python train.py --num_hidden_layers=13 --num_attention_heads=5 --intermediate_size=640 --hidden_act="tanh_gelu" --qk_norm=false --tie_word_embeddings=true --parallel_block=false --init_std_down=0.0 --beta1=0.95 --weight_decay=0.0 --lr_head=0.00853 --max_grad_norm=2.0 --decay_shape="linear" --dataset="wikipedia_en"
Each number is 128 + 24 x the weight over its row's rms, rounded and kept within 0 to 255. Layers, rows and columns count from 0. Numbers have three digits each. The size before them is the row's rms in percent of the matrix's.

# v: layer 5 attention value, 160x160, rms 0.22, rows 40-125, columns 80-119
# o: layer 5 attention output (transposed), 160x160, rms 0.193, rows 40-125, columns 80-119
# q: layer 5 attention query, 160x160, rms 0.218, rows 64-127, columns 80-119
# k: layer 5 attention key, 160x160, rms 0.19, rows 64-127, columns 80-119
v40 095:095163108164146133138126138177120080141149119147127128145155127118127131104089126081084154110127110152123127090078150125
o40 113:158131158145132141162096109134097107147118135118146165143138166125141140154101156150175091093138094134133151106139119142
v41 106:128095131137160165166099110143149124146120112152118144106140191116138102163126113150099168105112162075124166161106097113
o41 113:127144125137112108158149152108105159081163121140149123135133125153127119141115133101158079131103105140099096108158141103
v42 091:149205132113108111135103135157129159099099127110127160139128123130132159134123088115104132147130088156141109091113153122
o42 095:083127139113149136106149147106125083142146143131148141110109106131127157121152173136103129091128084108137134184127110137
v43 112:104123147120160166149100097117128120111135137151180143162093103122114138133136102136125118158095097131125145134128099123
o43 112:140143108123132096101192140139152119138149117117102114123134161129090120118152167156147109140143149113108131129151146132
v44 098:112137141152159140110102160081099091149135123130123145196117141125119170184139129138109158147176113141151133148112112094
o44 097:136136138103068095103146139119159097128121155103137131071164095137157093088099117137121144085124090113131122147142100127
v45 099:126107142154124121125186152139122124114156110142169114095131141116111160098165168157118100096158122159145126132134131081
o45 101:181156154093107134177069111117140147153125157087118173147130100142135121148132134138116129146122094120123131169135162163
v46 098:128148130157151135167166132142125149141099126157110132185145118146153167154146165170141147172126118130130119165106153109
o46 099:127134167114096098134156131098164122107150128116135116068147112169125129125169131139117121066103138142126162150136116135
v47 096:157165139141124117158116119180150135107103136141081112105112115136126125109130138130089152149129112158102158150127115138
o47 097:111083105087166102121165131118134097141135135138163117115124119143165125112173130167150162072112102126150096091121168134
v48 100:124121135125106159106101068142122150118123090116108153124111154127131165151156146109138122111123138186125091103088122151
o48 101:096116119195151147160102150174129131164139136180147113144173119145137128120085166103138117128104119089111104157148159071
v49 097:139128156167184092124095129153122118158126163117119125151153151172125133129121130161130162149179123095108143123093132153
o49 099:116108088105105135189119129147133105136150139111117109111102134126132134183126128116112144129100148160114156124140127105
v50 097:104112128141109130100112122116072107170136095139152152134107085131072167143092127077162115095104110118161120116105141132
o50 102:073162096156118109130095143121149119110172142110112123132139157089110119146146116118114134126101127093139128143159123121
v51 103:123140135075123131109081108140141116122168136115120119138108087126115141147115116168120128133097105142105103147111143117
o51 093:106127113192150128128149156134144136156065137125137152155168145132132135102187114098106104138131107111098165118144139122
v52 103:092086105142121120162134141149109130152136116136119118139154178107090143107131136105165128117069135177115102124154114097
o52 107:119165107131117128147091083120149134083090130150132123112117102108141150111151135122104138143108086063094167124144127137
v53 104:093099141128119147105086105094124083142153145113119129131138134115129132136103139115157136159119147128143179092134126110
o53 101:151148107114116073160107107128122148110117103118107137113114130106097132157141141123128111174149070106142092134133149146
v54 106:103167184104146130135140154144128144141146108152166128097170128107164097132120129108143159145115148142149124147122095151
o54 097:113072120134163121104133096141148137118115102113130111134082129149185126135129118127087103137105161119127157117116116146
v55 089:131141179157143144096141118142137143090127099130185171116141136084136104089132094100106110101139148131118160151155125147
o55 088:134153096101121136141154102115125144188131121096139122147112118198129149156118174134104133122135120114137116169111099148
v56 101:144140136133099099165063106110135108127174143137123120105128105142138151130110135170145131132124083106127124135146093117
o56 108:105141119167140135154146180089128128088103137133119119145106106082104098106135107133106136147131123128168144124054157142
v57 095:136107158100098104121111135088116086121148112147145102140133174132142137139120150108121154089148156101146145150176125127
o57 097:157094112110111120122165091119123131138082169124127137128090099103130100125096104191120139121125096162136106130095157129
v58 103:149115100142167142117086145121131094120100151147179158128119150121172109147149120120111106124109130111161146151152124062
o58 100:143134139075092110148127161107111106132126074087105104110143096108096112103125141105159123137120103127108127095057146164
v59 095:160172147122110139110197161119109104132110133139113125095125139138123164144137083176187134113107145133130142128109096105
o59 099:132104112115117076153107078147155172111164071157127139123183121139117109112144155142104111172161129077113113150161136132
v60 100:122081139149127150145168097116112182156119171156114139125140130114141132125134131152135107123159172174107086076121141103
o60 105:110204158113126121139110082179148111105157115142130137107179119114110139149103145124137157125114089108118156141111126170
v61 090:142113115142153110137122139057155114124083124150139166094172114119051103127138119114148132078163142152114136095126076155
o61 090:092161120131152121102105120160120136139172126148166117132175146145130180101129120115132141167108125101159087159112158085
v62 100:132104171122139120097089151150143135152113160135100138113145144154111123179100157161129113136073150134142146122136117161
o62 097:127137092133144114159133093099157123105180128156143135131131165122107128136127152116155150139156164098116136174102090150
v63 107:136102157155137152127146094107080128138074131172105158143126086064157160155102137127107087103135147129126146128101112127
o63 104:132134148114156128135144154123098141111146110113111108150145183134096081105132139137155129122127128176094099139123146137
q64 096:151150125127087125146132117119153111113161144127190112128174125158112141138134160111134127150110160097101153161153179124
k64 101:127176141143101119088119125172113145150099133109124142165146106084144130115117098127143164127096140104140126121140181144
q65 110:147136081091140114137156131120165117126130127170140150133122076174094113158149132149145159113139109143096106135124081106
k65 100:151120145154190186130139106177116123152142126166095093081106107136170150112084103173121142135069146141123160130115074135
q66 106:141134138088149123114153105118129123148088084153120099086138138144135099090112167153102109105114149129142093120159131118
k66 105:144146122165118119116125079101121080115132102128134072139139168123151124158188140141058100135136123130099105109125092116
q67 091:121170142103128102162166137096143121139157105114059140116142124128123107146137100102113123120158131140128177116125134152
k67 104:141139151120136095139091080082147167136110117101116117123108109137099113132153146138110120145139137105102159144095120191
q68 097:142095152088176135122098139118130119132096123113094146061155156105162139090153104138134104076093109161139132096188135138
k68 105:106153136102119116124080133135135106080084144097171163128135101132111126112128120121100095155159124098105148113099146109
q69 100:147095156081108184119143142114115128115107116100138125140136123151142103089153127152136158156117113093155159118138183109
k69 100:113121087093128173164146133085146105123152118095096108112116089083120153162149128108104106129133079102133173118138159138
q70 097:113144123184127138141135154114158143104131152088107147151112125095090111100146164148132154114138118095162111077169160130
k70 087:126177104153105144180124084153169108137089128128119161144090130136125137143161133133134141120119116135113141092070088090
q71 104:134133138130109125118126129117125094133150127102112177130126073087107083112128091140136092179161148104104166125125109153
k71 104:131159121123129117140147141118160140143137103083123134073092099128118120135125118135141140104121123123140117100119109166
q72 096:116118124166107137134101092120114163123154131119102106125132109166146115131174144124107125145144195122107123106107158179
k72 098:145124127161137113150122104151078181136147124141129138145111132132159163155107106114118141146135094142139116135104163161
q73 107:165138146100158165132111087115117120151144098119153114099107140141171126133124139080171108107086103149153094127122175140
k73 108:123119099103162141122157102126122117114158115147145078157100134168147087131120181089128129118122138131086075134146127146
q74 110:120113120108134152136114112128183130139116111076133139124171129166153159129128161141125120123107159069108103156057115109
k74 113:128089163130111121086139117153151153143136126119127147156126124089129108121151114187114102142091138092143140154152102127
q75 103:109164067091130110173158132131123110119137112156165141186134155154140095152167131115134160120127152120130129159120137124
k75 100:139141132162144100106121115126121118131094125146102126111097116108122105108125111129122131146118144121141111144165115162
q76 090:166117149147147092127127098133113133167126128136148119134141053112115115184125157134149154160119138153093132128126205123
k76 100:146127130127103126120127113140105116173149165149139136139140126170139073152142177094141116092097114156070101107156171145
q77 108:142131159150125143111084149146150146094097112159122138122091108133117105091117113157121140157126116125100121118106181171
k77 104:135133093108130126129094139144134106153112127141149118106083136132139169155088113133126115108100091134072100090096169120
q78 118:081154099104119120123128157121160157160139122163123110142116134160134123152137154135122122096125139173157172155120098138
k78 101:158132140142134087123174161144112146136104126170130108130103121203088109134127177110140121149190131160146189169133107133
q79 102:116134107108129137135184106159161143155119154141094149123133156124144124156112125147117126068091151101138101157081145114
k79 100:118146120150117137203135141116163116126112111078170183160162127163130138160096144142120090113135163146119091143090099115
q80 108:099142119085115120188157134091172113144102104166157157166128130118113144179186149129097110109144138121137123149126121172
k80 105:156156178135128129150147124153127128101097130066126169121114109123149161122123077137076136149112107097149101154156119122
q81 098:120102139139149115112174196125082153098108153131122120097121113169111124122148094105124081118137137154143141161123114133
k81 096:087129097154148124145156115091119118105137147131108141120135152151158098122158176108122126115165122125115138102091135117
q82 124:153130113118110128167126153139148112119125140136155161160123103158074129165115135100124080155145131123089181163133124137
k82 115:168129145114156136124076126152110111173114119127112119065111088097158111125111160143172106142153082127154133118091136100
q83 099:169119156140093095117165062136119140123128100152147168116132129133146084152122105190147159168143121165148139151145118136
k83 100:165102139071119126134139116181127144141147142167131119137102096117194097129124148116133111128111118131099127094141126148
q84 100:130094162165115143111125166136104107123134155147204132163131098133135122084130115152124142146173178112102109141097148131
k84 098:080133129124138109110139134126198134107186110119119125109131124116130110107118128107157106103081140151138110092119105137
q85 117:126106113115085086145158087120155120131150109138132125147115139118136110186140179132107135123150110114133146154104122143
k85 098:150110131166109119137156121095145120130124166118098120096144150118140141145085098147108119131147121113154159107138121143
q86 111:142134115124124143127105093148157152145111201110121138128153133114118102165091113090134100138076111109140148162126113147
k86 105:101146103132157144149093127125125147140099169138161157079115133059112132156117151113149086117098136086123127124164139145
q87 099:137154137162159135123110146114131125119156138150120140124137124153089114132155133113093122090111163128182117123109120110
k87 103:163151177134107090138109123104128136109120140106133121096120109216098175088121096125149125142080127109096091142170129125
q88 089:099060111081101162147095155131118116139126147095115132121109123141120133136105124114111124134123096111170138096113135135
k88 101:145089134112095104151138132114075131129117111105128099110125107089097124163108145108109131121134114114121139131107115123
q89 102:135108120147083107100061135133107131141123146122142129172155155134107119146135112117115124170163121117168140131129169124
k89 100:098137108137144139130056149093086126140125125097114114109136141131163087159131155140119128138113144138128129146139151112
q90 089:085157146133127158104120176069133102128092167138123137109115143093141101129153119115159067108112144131152149147150113132
k90 092:121151145108123110148087117130104132166103093105108157117132158101104145130104111129114112152114103144154155136129137115
q91 109:129181125138175180134136127135112144147115099128161146125140149108131175140130107118124156121128142165118148140158105120
k91 111:140115133154121134149111128128115108106117104114149102206190088181136111082145128107132096115131149165110152146167134121
q92 097:082104131144162138134099138097144129112116088132120146123126176119113148110127136133104110094090138109140102132142142144
k92 090:143112122161128103146112172137102114123118162136124173142133177175144131146177161077126116143103137136103104157141121083
q93 103:145126165163120115108120117134155146139133168114079146119079149144098088085155123140143112152081116131138121170162158169
k93 100:132134151097116140180148139119122135143153131113144173162123127138128107136123140134166137114124071124074141128077163107
q94 112:159090154149117125122136119123084108129105142103113127131100097126090149137131112128120097134127157112154129144119118120
k94 102:148104134112114109150107138109106166112134141119117166089119116124119110149083175153105142077143125115158092087092122136
q95 107:130160105108148096122128082154143109143100163096138124125109170103134087158132152124186133119143115080160146138116158156
k95 104:123126078118132112126118137134111104150131110116193133154084110129139113125129137140180125111147124154130114141101062132
v64 097:095131103117134162137143135072182123140111106115099151134119127119115105132111162156160113172146197127121116124097070148
o64 085:156166155139126103101121138139089146125190125109169096098144130144106139118113156113184145112144088127154149138171175140
v65 091:141133105133157147135114151154131143155168144155101117114101163063137088101094137115127108081126156143099142108145096144
o65 082:125120127099099167103153140136096072120138139105149138160132105138144136155133133103127161134130149161095128139120158117
v66 092:119156109124102153137132166165106150149145119150075155125137079140123093103093188135081137152127153148114139103148128100
o66 079:113084117128127102114101123102171096138114177122159146153117130083126108117117098145144134109139104124113122118104115132
v67 087:115111127123079108143096134171100138123177103121137145123140123109125116120124109138166124167089087077091131128108169104
o67 080:114131139127137129118134153091109136147108111134097163110111158138139145122129161125083104123095123145097099112144103111
v68 091:089164159133139147119116149127182109097099118140138135118134128121139107099093118112112117154109158148138117131126171146
o68 100:126106099124097117119185102079109103148158141147136050102103144134111110145093134155128137137177108145065132095133088104
v69 085:154175104129143092099109157112163128129103071106139104107153106102119115143146100158120112144144141125157170110138111154
o69 086:104084110141101148149120197147096118128117143114124131111098114132086137143122125126150118158116143104088123123089099114
v70 089:125101159132112144137082148116161118106121138139152096160122131155138095126143116120139116112155149129141148085103101177
o70 082:154142135156133089146146110134137120117137096117145158142146123123161115110108174125166122118063104133103100140149067135
v71 095:164144165105116097092119120114091118164145120137125156109103130146126122134116134173134099110147154145119148172129136127
o71 090:124126145136138103178155168113142137073137162077158132156154126113136104128172099120112100094119081086163131130138135149
v72 098:102123135121135122131099093121154074161108137112146116091140118100155126074118147136136147113106118094078128168131145142
o72 089:100124142159132131119135141125134102094169114117113151091105128157121092153099102135136110103153112131124108117168080138
v73 096:100159154153132077115142111145083151119096138140138168161088051086124127109108121128130101107125142091140111127139146122
o73 094:146111135103116138142088139140151103097184149119119146147135153140090104142161147118140108137182146143098179141143156069
v74 094:109127162080152098169136109141112133138166117130141138138129118155154091123133122156145141111157140149135124111094163141
o74 087:056113137135096090096139173087119086155140132139104110147124128115117161083143117111100118126131127122144146115101119072
v75 090:114139097117101114097103102133141135081158078127120157124112095179100118108116163173141123143152126133085072140084141144
o75 085:131119102125142164149119165102127093128126181101143177133131178084129184118119137126149110075142137103159154115157101132
v76 085:095071141190085166139126150152151089127158122134121158085152115187129121178129118101142101160138144105094134116079156144
o76 084:139092133122176146160188113126066140122106126140115097151115174149110144125089139112156103097145123162134125118154100124
v77 093:128116157151178184123081153138162126118143159082159128117132150138114103141153104136133116123104144109084159119123119139
o77 096:176119133128098127157147131105130116111134143143117107139151083126139146144095106103148158134127133134157128126123094142
v78 084:191128066105126129093108141128134161109119159153176154127078125115116111127094084131106102114121138121134115129146124063
o78 090:108143126127147110121161137111167164117119127119113160135091120143144139154129102139101167103180157101153155141065107152
v79 098:110126113116157114112142128113113136179149119123135120105156161127124125147143131112120133114195166123107146159112142140
o79 093:145134155146125122114180151154127120153128122133136098108058065108097148104120172133144139140159098118131140106132132119
v80 096:122112104125086114121128137141109149123129131097167124151095111132125132147130179119113104089100126127159128106141115133
o80 092:105105099107166125131141154129160128128137141124175137140112132178106163124159150138119143135137139081181148123127140144
v81 107:141079184116082111123143161128153103109122124121163145135150118121102132135110111169120143125142147124116163093134108098
o81 104:110142076130144148162124116115075141100125093124119103120128160154143144096117151117131128127113088125161075142116149130
v82 088:092146148099110103163115156199115133133132125159141141098121150074128168134104133107142153152173108138118118129127111100
o82 082:132119134149117096074128160114132114123134096081140108155116161123115068138201143158127113152139159141108140148133140156
v83 095:158118107125116111127124107160061174151119160185126145156131146115101156135090115141157104095147135158124129119090078134
o83 096:137109142099087127081131156135160113083149152114122142142164094104103124091117088167120123138107172108135108163124161122
v84 096:152119075092137100132149130152137119127109164126147123102070128140103116106143114115159124098105145131113094129161128108
o84 087:078115138136128123152134093129117155150125116095108148109157087093119148136149154156122118117119154149132146149067135125
v85 096:103136156127103138115108133104071083104180158123115101154106134133100105166141127129118150110139138155150147101128160127
o85 096:107109132127119119091151131156147138164108136147105130096149136098146134065107143121134109134108124123146041168103107092
v86 083:125113133131143184130106083147119149115117148130165163107130139113146141114111131098116109125126158117154127088171097119
o86 089:148136103153120061155127115128113122126120103116139140117155141160146135152109128162108109149134137098121166146070137132
v87 094:113123177118164163121162128112118135111107119121079106146137146140115144124150124113088108126135118134150150119102149129
o87 094:149123110136105093133134145139127123158099162139102094104141110104098110142118137134097115187121104168133133154096164119
v88 084:131100121125108148158149114063119166154157150132123128116132091096116090155137144105122111100120126109105168112127153127
o88 087:128102131115121127090124113157102113145133126132133132163140104160124161090102181121128139167155098119135093168164095085
v89 087:098102134137109125105122168116077148124119117134086095160131157139107131122130091103114138122108108121121124131135095134
o89 088:163150113094117109184128094102149110151119106116154122142153130122153145143137172141161133159133136111087063118108164163
v90 087:102150134178117119121133141130122135122161135146159130116128176067125093090149077119076113122143146080100149136105112150
o90 086:163154143072150129129104094119160079155163097109144141121160103084151143129132139151163166099131108135152109133133150130
v91 093:135106102135116137140113143126132118147131125139083131151115160126120170170086111158107091122107131124107143120120124138
o91 103:098100124134158120112171126122122104121129140144107151110156099128143124128170163085150122116127107130110093161178119131
v92 075:092098121078120147144141132175128174129134157127097115125105144120136110102091155155143114134111146127145170136135083143
o92 087:110125164172141151099124146125146111146141149127136136079137145149130133136175129163148147088121152137095156098085155124
v93 090:141116133106154127136146170073125170131127168131058140138124109111148148081132157140116077135169135108132110134141098135
o93 091:096130132145099119091103127149092102166143144125138128109170124149122099135113101159137142113107132144115169127085127153
v94 092:121174112172154116108153137129086115141163092110164154121140133118121126127172121154129172148113123106138139133130095128
o94 089:142130114105115137154112102147146127105160104117132093085105151112149149134129147129140088142127156120095105101109094119
v95 092:107141083112103144090121101145096138117079125117122121102122127103143138116103122147119135082115122110092122087118107087
o95 091:131126172179155117125113150122125128153124128106148126144097109136120153114134106108115139125130136147133135122123155160
q96 089:150128151072168114167122137130150103113121100116124117185122121134146111170112176130101096102149143131139161102109106135
k96 093:140137089124076116121107121085087102073122120148167099138109153110141084173086129119123105119161140146142118125168071168
q97 096:127133125101133149122184123144169123144097103098066122135132134103141121140117138151157144165145095128154136123112132082
k97 101:118110139092131144094157135092166103142117130119157115150110139141125090172140127121132092109118108167142145133096152116
q98 098:137131124125150148127144137138086128148068159086164172096144122097098172088104138112111118156122102114107123157123133093
k98 108:123133151133132088095060088120123165135109152106139133188149090082123134101096079110112120157146113133133121097107134144
q99 104:142141144118200053133109102127128169150104088146156126141142115113187134152117102097197145112126103165134124154119113157
k99 100:165138126146152120099153133112149165111162133161150137145179137164156094127136129133152127121122161136112109116179130146
q100 090:131099143121153151110112143165113126123112117166108148139147144109111131127139119103125151128104105111150109129114150087
k100 103:067117100144175116126106128134145146153103102143149141127151099107123119079139142131134147176090109113137123156077081125
q101 099:105140097110141116094139148133122130136106147131135116153141090090155179089136101156096146109139089107167171100150054177
k101 107:093125132122105140139141149107125167099151151108131110150143134159108136090136132111085148149123155148134203157112060170
q102 095:176150128135107122121191138117046067143132150122125116109122149127124132111149131188182087070122106128116111157144083129
k102 101:156117087139116130190159149120153146103144152165149097163140150124190130136108143129124137054082179122105106135119113127
q103 104:108130133173135105099137132140124124116129074152118130133124149171097142125105145136099125144130143151113108155095110113
k103 099:123104145172149119104121136124100133172110098146091120153152160164138115118114152140119116127112185135131101167099085085
q104 095:120158111152138135129096084102089132154098109122120141145160129120152162161135158129132100109132114136164146135128067120
k104 097:105143120156110141139135124109084143145131088134135139117165158136121126153137159109145115122139125158147172117213095110
q105 119:166097155131127137124113092141068115155144103107103135157151120119177136085070130161163131132128127145132110116129139150
k105 112:119139139114124125132137076147128105117123106169140130127093134084116152093135174105145143132134160150095055149170110117
q106 106:123120114122206077154133146110175142168160180060147124139116122094120148134138154116139126169128132110153119151121108135
k106 102:104131140122107116155123141140160129154101130095100169125146135077132104127115147131173114166164144112164135126140076150
q107 101:119070138071123146149083092105104123124101126140175141122111161084139102165090098154121138144136118148125104119131128118
k107 103:139061098093135158145134117101118087149123134094128120116144126111147117157119174148132091146166142135138080141120125097
q108 111:096125170167104107089133119107091116151154115153132146137159157123153107133120156132154096141143146173122098146120117139
k108 103:130083117096113087079111117107124148144123140119090111136145083150124127113180138133127147181118148116177123135127116122
q109 102:113133147142153118166139146111126182103085111160116166120087136137137130130154141086098140131174171074084138122130147143
k109 102:120137127136095113172132149147142131154120157140134161111122142140140110128130116158127114124083134144108152123139167141
q110 102:147104124104127129138151116126182149105096117110090155112123133099112149143166080168083130125135125084140104139114126127
k110 104:105096120099124118136127142123165118123140105160112138117100135101114118147153091128081143126137141114155139107126151161
q111 093:120084140157108136088106123117109105118120123128116096105152167168097150158145135128081114157108083182126111082133124130
k111 103:118121099076167141093127129129085142127121124146137134097088115112140123143113145129071116148115131126107152126127132083
q112 101:139140132124099123111187129135098165116143139090115121148143115095185132137120110092123113133128135114159138112112140131
k112 100:097182076114130112159168120116102146092146154143152075133103093129120139111117124129135160144123112132117110145124109139
q113 093:092104167136111098121159168140134104113123141110138173156144160100112114136128118182142128143098144089153148103096127165
k113 105:097132141101123097132111154124128131114157135127180150091107109133090143118165121127109131087125135096095123183134146109
q114 102:102165078123099136114167087109129102111126129153092106128107096126105106135139105161127159123127104143133108115145113116
k114 108:129128134147170135148140099106139134139101140119087146128074106149181118151128115123121125119111116171125108138139117120
q115 117:111153118163116115153137105144147139167135152133168100142125095142109162130133090122124143110156146136116168105127095108
k115 109:190121153140124119168173166075116133131181104154147122127122111165132138168099152096153114142175122116131160147111108150
q116 094:173110132144111105162096069154151144187144137129126149106127124139143122149107123133105150163133116105075125076165171120
k116 105:157096098138175119120089113108128148121104166165119105098125126101101105166122134110140142112073167150143125103140108152
q117 111:115115140158118149117168150121104141129127166121130156171142099095126158120173101124123167116142168138116117173149138118
k117 116:086092125142116194144112172124132169141129094115120165154144155076121111120137084117147112114095164161132141134083165150
q118 104:152111158138115105094106137161154111151128079138132159103134159149170115126108155170134150137136152166087141101127141101
k118 104:111103127092129115109130154139148135189117145159133122103126102123115118118120121147157154127159148152092163134110124084
q119 100:139156119122145153140154124102157115131105109144131167126132138082128123167123119113204117101161136118121137108156118153
k119 106:128121133140113114116141134125155097123123140141140150125134148121074106157140130129137095109127158123085083098114078152
q120 103:172100105140139103121148118185114121133121144096109135138101146156137099137123148083118088117115143089135102164095078124
k120 101:124145164145145119146123145091121140112079123126141149086109147140117116122125123127134087128097141107180096097129111129
q121 100:128125069145144100122152103140121124155146126110168148138118095139143133151114161126149118106149133131124113093110167121
k121 100:136136096113142127153119129157143103159119094171130107106129114114088072159130169137117138143101086134121151150175100150
q122 102:088137125078145134109104097115120164159180127133120103109135165146132116158120169113127145086135128167159175151151107104
k122 105:127124120127155166091118162082117115140143159115123096113123165135148157135113114098171128101123177163182146117126102137
q123 097:140107163133099118144127067150134132143127140168102156131125148085130131106122105128180161159136082108178124152137108144
k123 104:133060098124151134139135166170109094110105111115138114083098123104154142078104094123129104136137131115122139136148137114
q124 103:102121136091111130123155079131140145124130118155139109088113150145132104141107155089120099111104099179110116159123115128
k124 105:138144126114170138109132124159114122123117093135114102150160101119138139102143152170150100062144104170099122129124152175
q125 095:103115099110120106133139109128126123143122188110116100125106153169141185148111103127118125107157108137128172153113113131
k125 095:148158136136168130147119115152123142113088117087165182162080098146106152165107144106145129152124169063149116160104152143
q126 104:094141133147117090111137097061153091163129165101168154144120137129114119166122134120129134120133205134099106124119098137
k126 107:109139147119113103096115140084145135118143120095143170137117135121102096144098137144124143151112180151099120118126132137
q127 098:124110150149117118156137144138146156085162065153169087127136097168137125129124131130097150146142097113120121144126137156
k127 099:109137135144121112137156136141148109150134141106147118150095163138122082147127115147121140137153102125090141115162146143
v96 118:092129144103137159133127119089143146135139129126107134117161117161134121126132139100127127157152057152125129112115120104
o96 121:129129133134078092121173187145168101146143102161148109131090153131106061138163116189126123139130161139093176120116105142
v97 109:162081132145140192124109145100132152106117143142098150166088146130089161101138160149095179134137120143128149153112075159
o97 123:128148131122140091126124108111152108147107147150156119164103134129117073137157137086143127131102073154121103101128173124
v98 108:112149125045137117134150139125120146136133128050113131144114088139175113132134100140144112163147156144166104108117117120
o98 112:115140138186135128110130142138118142101144111165148115116126159149136145107173139145143117150134134104100186135098118148
v99 105:119115089160130141128138111139137148107107119099089118150144130115106169134125094115112169136097152143104120154148163147
o99 113:102088147092157147127106141097151105153127099071142122170122142136132081120110138176130162190185132129146140089125124163
v100 101:082163186092173140121136137155117109126131124133130100142123144114080124178109153122087112124152107144098150099153108120
o100 105:136111122104087094115109062127118096123133140128137144113090130177139144155085140145066145121111162097114113146100113148
v101 113:130090137100149155134068158130140133117171168132126083092140136136120088136167156103104156119087125087152144091119138155
o101 117:118144117146113126124155093125143165139094120161156139132134119148149095152121131115109131160145148154108106169163107110
v102 104:115109140131192127132105139104096171139140124170128145125095145148151150110101140097154130118128125166094119133127151191
o102 111:153174127124083093156177124126132144140140140126146115122141084133155154137104104137099127159154092109105142144106119109
v103 107:122147129152118103082137132171155148134134093112154140126162166113122128107123132128108124087140123138077156124126117148
o103 110:115101103115100152154113143119130116123164137141110152130117145124096120155151111120182121163117141151112084140155152103
v104 105:078128130125128110170122118139096089076126127116126161144153111131125095118091135151179164159151142105151104121065133127
o104 116:151143098145113120098103120083136157118136144148126060104131121123112162131111127107109113142122135141113148111152132151
v105 113:077087173114068133165127156139133121099115137105124114123163160077144163092119127153126130114140139087123118112144123133
o105 112:171134139141143155120081069137134110156110114168130129137128129174098095120129126125143153146152128142088146119152103163
v106 108:123193081128165150097160170112177131159106108098127115145117116103157115112131184135132134093121090101172157126146089145
o106 105:141118109134126119123091139113108132183137177179145130104127117121116160129127156111104127152146159080130085110124204113
v107 109:132121098116132132127189145078132108098116160157094122125132087139133142121131127116092107109137143090112078113115105131
o107 110:162135125121119102117076142095125101144116153122181143102150065117124148114117148137153151134173117157120151095171108151
v108 109:114163162113076136135117119133110118143140113166124112129145119166110095167151145137109152084143107144084174103107124116
o108 111:132090135118115128145110118124165148125156133108132115157147142124171127104117161123148131177115145092112116158122163101
v109 100:122123119132078194146139128109158106117150141116093143111136101153183115107134171119137084143147165134136142133172148133
o109 109:122129131165140107087104104158132124124110156127148154118157108137138082114103151180150114105093088124105100101168062151
v110 113:124096154145130126123132104105111124141145146131141132124152129134130120116137155125130139170123101139148113149117119098
o110 112:119147136130174140129149163122072131127140112128143112141126160156119132140151166112116092087128123120154125106133117091
v111 105:133120136128130121117161086146089132145117141114135154097119123122131106146155146145100133081171126125142101134109152158
o111 107:135122134101090119149083158107156178107134137159140117108159093113131098116175099112146094112089097123168155114145123117
v112 111:077134161110129146126141092122120128113052159141113158120123152136136150102125140090136147123129162116085104179100104163
o112 115:149124126106154112103124130137143164109175133157189116103128112114137082152128100143115136126095144137116124132175126119
v113 107:110119082052158124130072097157113124143095150137173134148140174130106118123125143152133152087144088122152183114153138122
o113 112:121119127173132080143152123098145166129149123132124149168117083135122094094116095092095089131126137100142093134109136146
v114 120:090125157163140117148159094125103171138112128165130152151105107120141142112124138154153134129137123101169154117136094177
o114 120:153137078098161113104134124146114128162103181108101082128158112150096110150129147127148133164122126135139128131095175062
v115 107:120112188063133135122139128138106157157090109102129154113089158156127148158130099142138103150121102132121112174153138112
o115 104:102109114161124121125104104142118099120132167163187101137114130184106115116113154116106153112133129150136130057090138109
v116 112:125130100138075161143160135118059121136138173154180132129127107139164110099105119180091105191123122139138126142110121101
o116 103:119136106095148107131141173137148118171127108149124118129079179144123124150114128151107133105160094090146116131108133113
v117 112:116131141123115137120134150114130111094065092133090124109112161123148145119118154151116130132160136144091183106125162164
o117 113:143097130124144130104097122119113155107153150156146092122143123121125119141116143129154109151117107121113087153129074105
v118 113:109094121143112095121093143163130114149153156139151129135123130114144137126101183128097155119100115137101175076095085134
o118 115:131148135095150145065150123110144115117107103131123138142119129121148135100166086117106102130095131123081108125157137115
v119 106:159129123098074128114064122113148146128094119150135115045154099123100178114122142094156137134102146138108110121183107101
o119 100:134142112118099143149180127112125152088142152121111142095097130140125100131123116149171121107151137083124144097157095154
v120 110:127100113098150098121104127114119123131140106104100089145151078170114144145121137147100108142166118153174105148134141120
o120 117:124153116154130111092174131147190122113166163106134117148090145082148112088122165129181108108128136101076133129163129131
v121 106:132106088116152143138141122069165146151096126142107134105133110074159105105124070128127115093137066104099117133132155076
o121 110:122159107161110130123145192116099121098125176124134090180127116155155096169083102098127143110138156148082161135138116146
v122 113:127105100114114112130162132134122137115101101154132138121123122147121067155138125113113174095162160148145147132160160152
o122 115:102141129103158139122091145169134124125141152085127157162083107122082101097134129126149117139109137109115157161132103113
v123 118:152129111164141152127138107152139152107101162106090116121093124156126159141143134128158159107123123167127093128134140082
o123 112:126173159128120137107110140144116081109141152119158102107123141133122131148135120076094090118144134151067137130144119113
v124 111:134113167126150127155128148145140146118143080137102144088148191141147144145133093106142142127100113064112155136139097116
o124 113:153168127122145108108151072097101118125175089142141126163131118167123097118128133124145127106140128163116095137142144123
v125 108:139156076120117181114137134160105148118131120112086126119101116146074164137122111094128153132090116122115202140131092124
o125 112:120149148094115081094068096121140130128108141116120176138155162100162089137115116165153131150131137140105071123061120152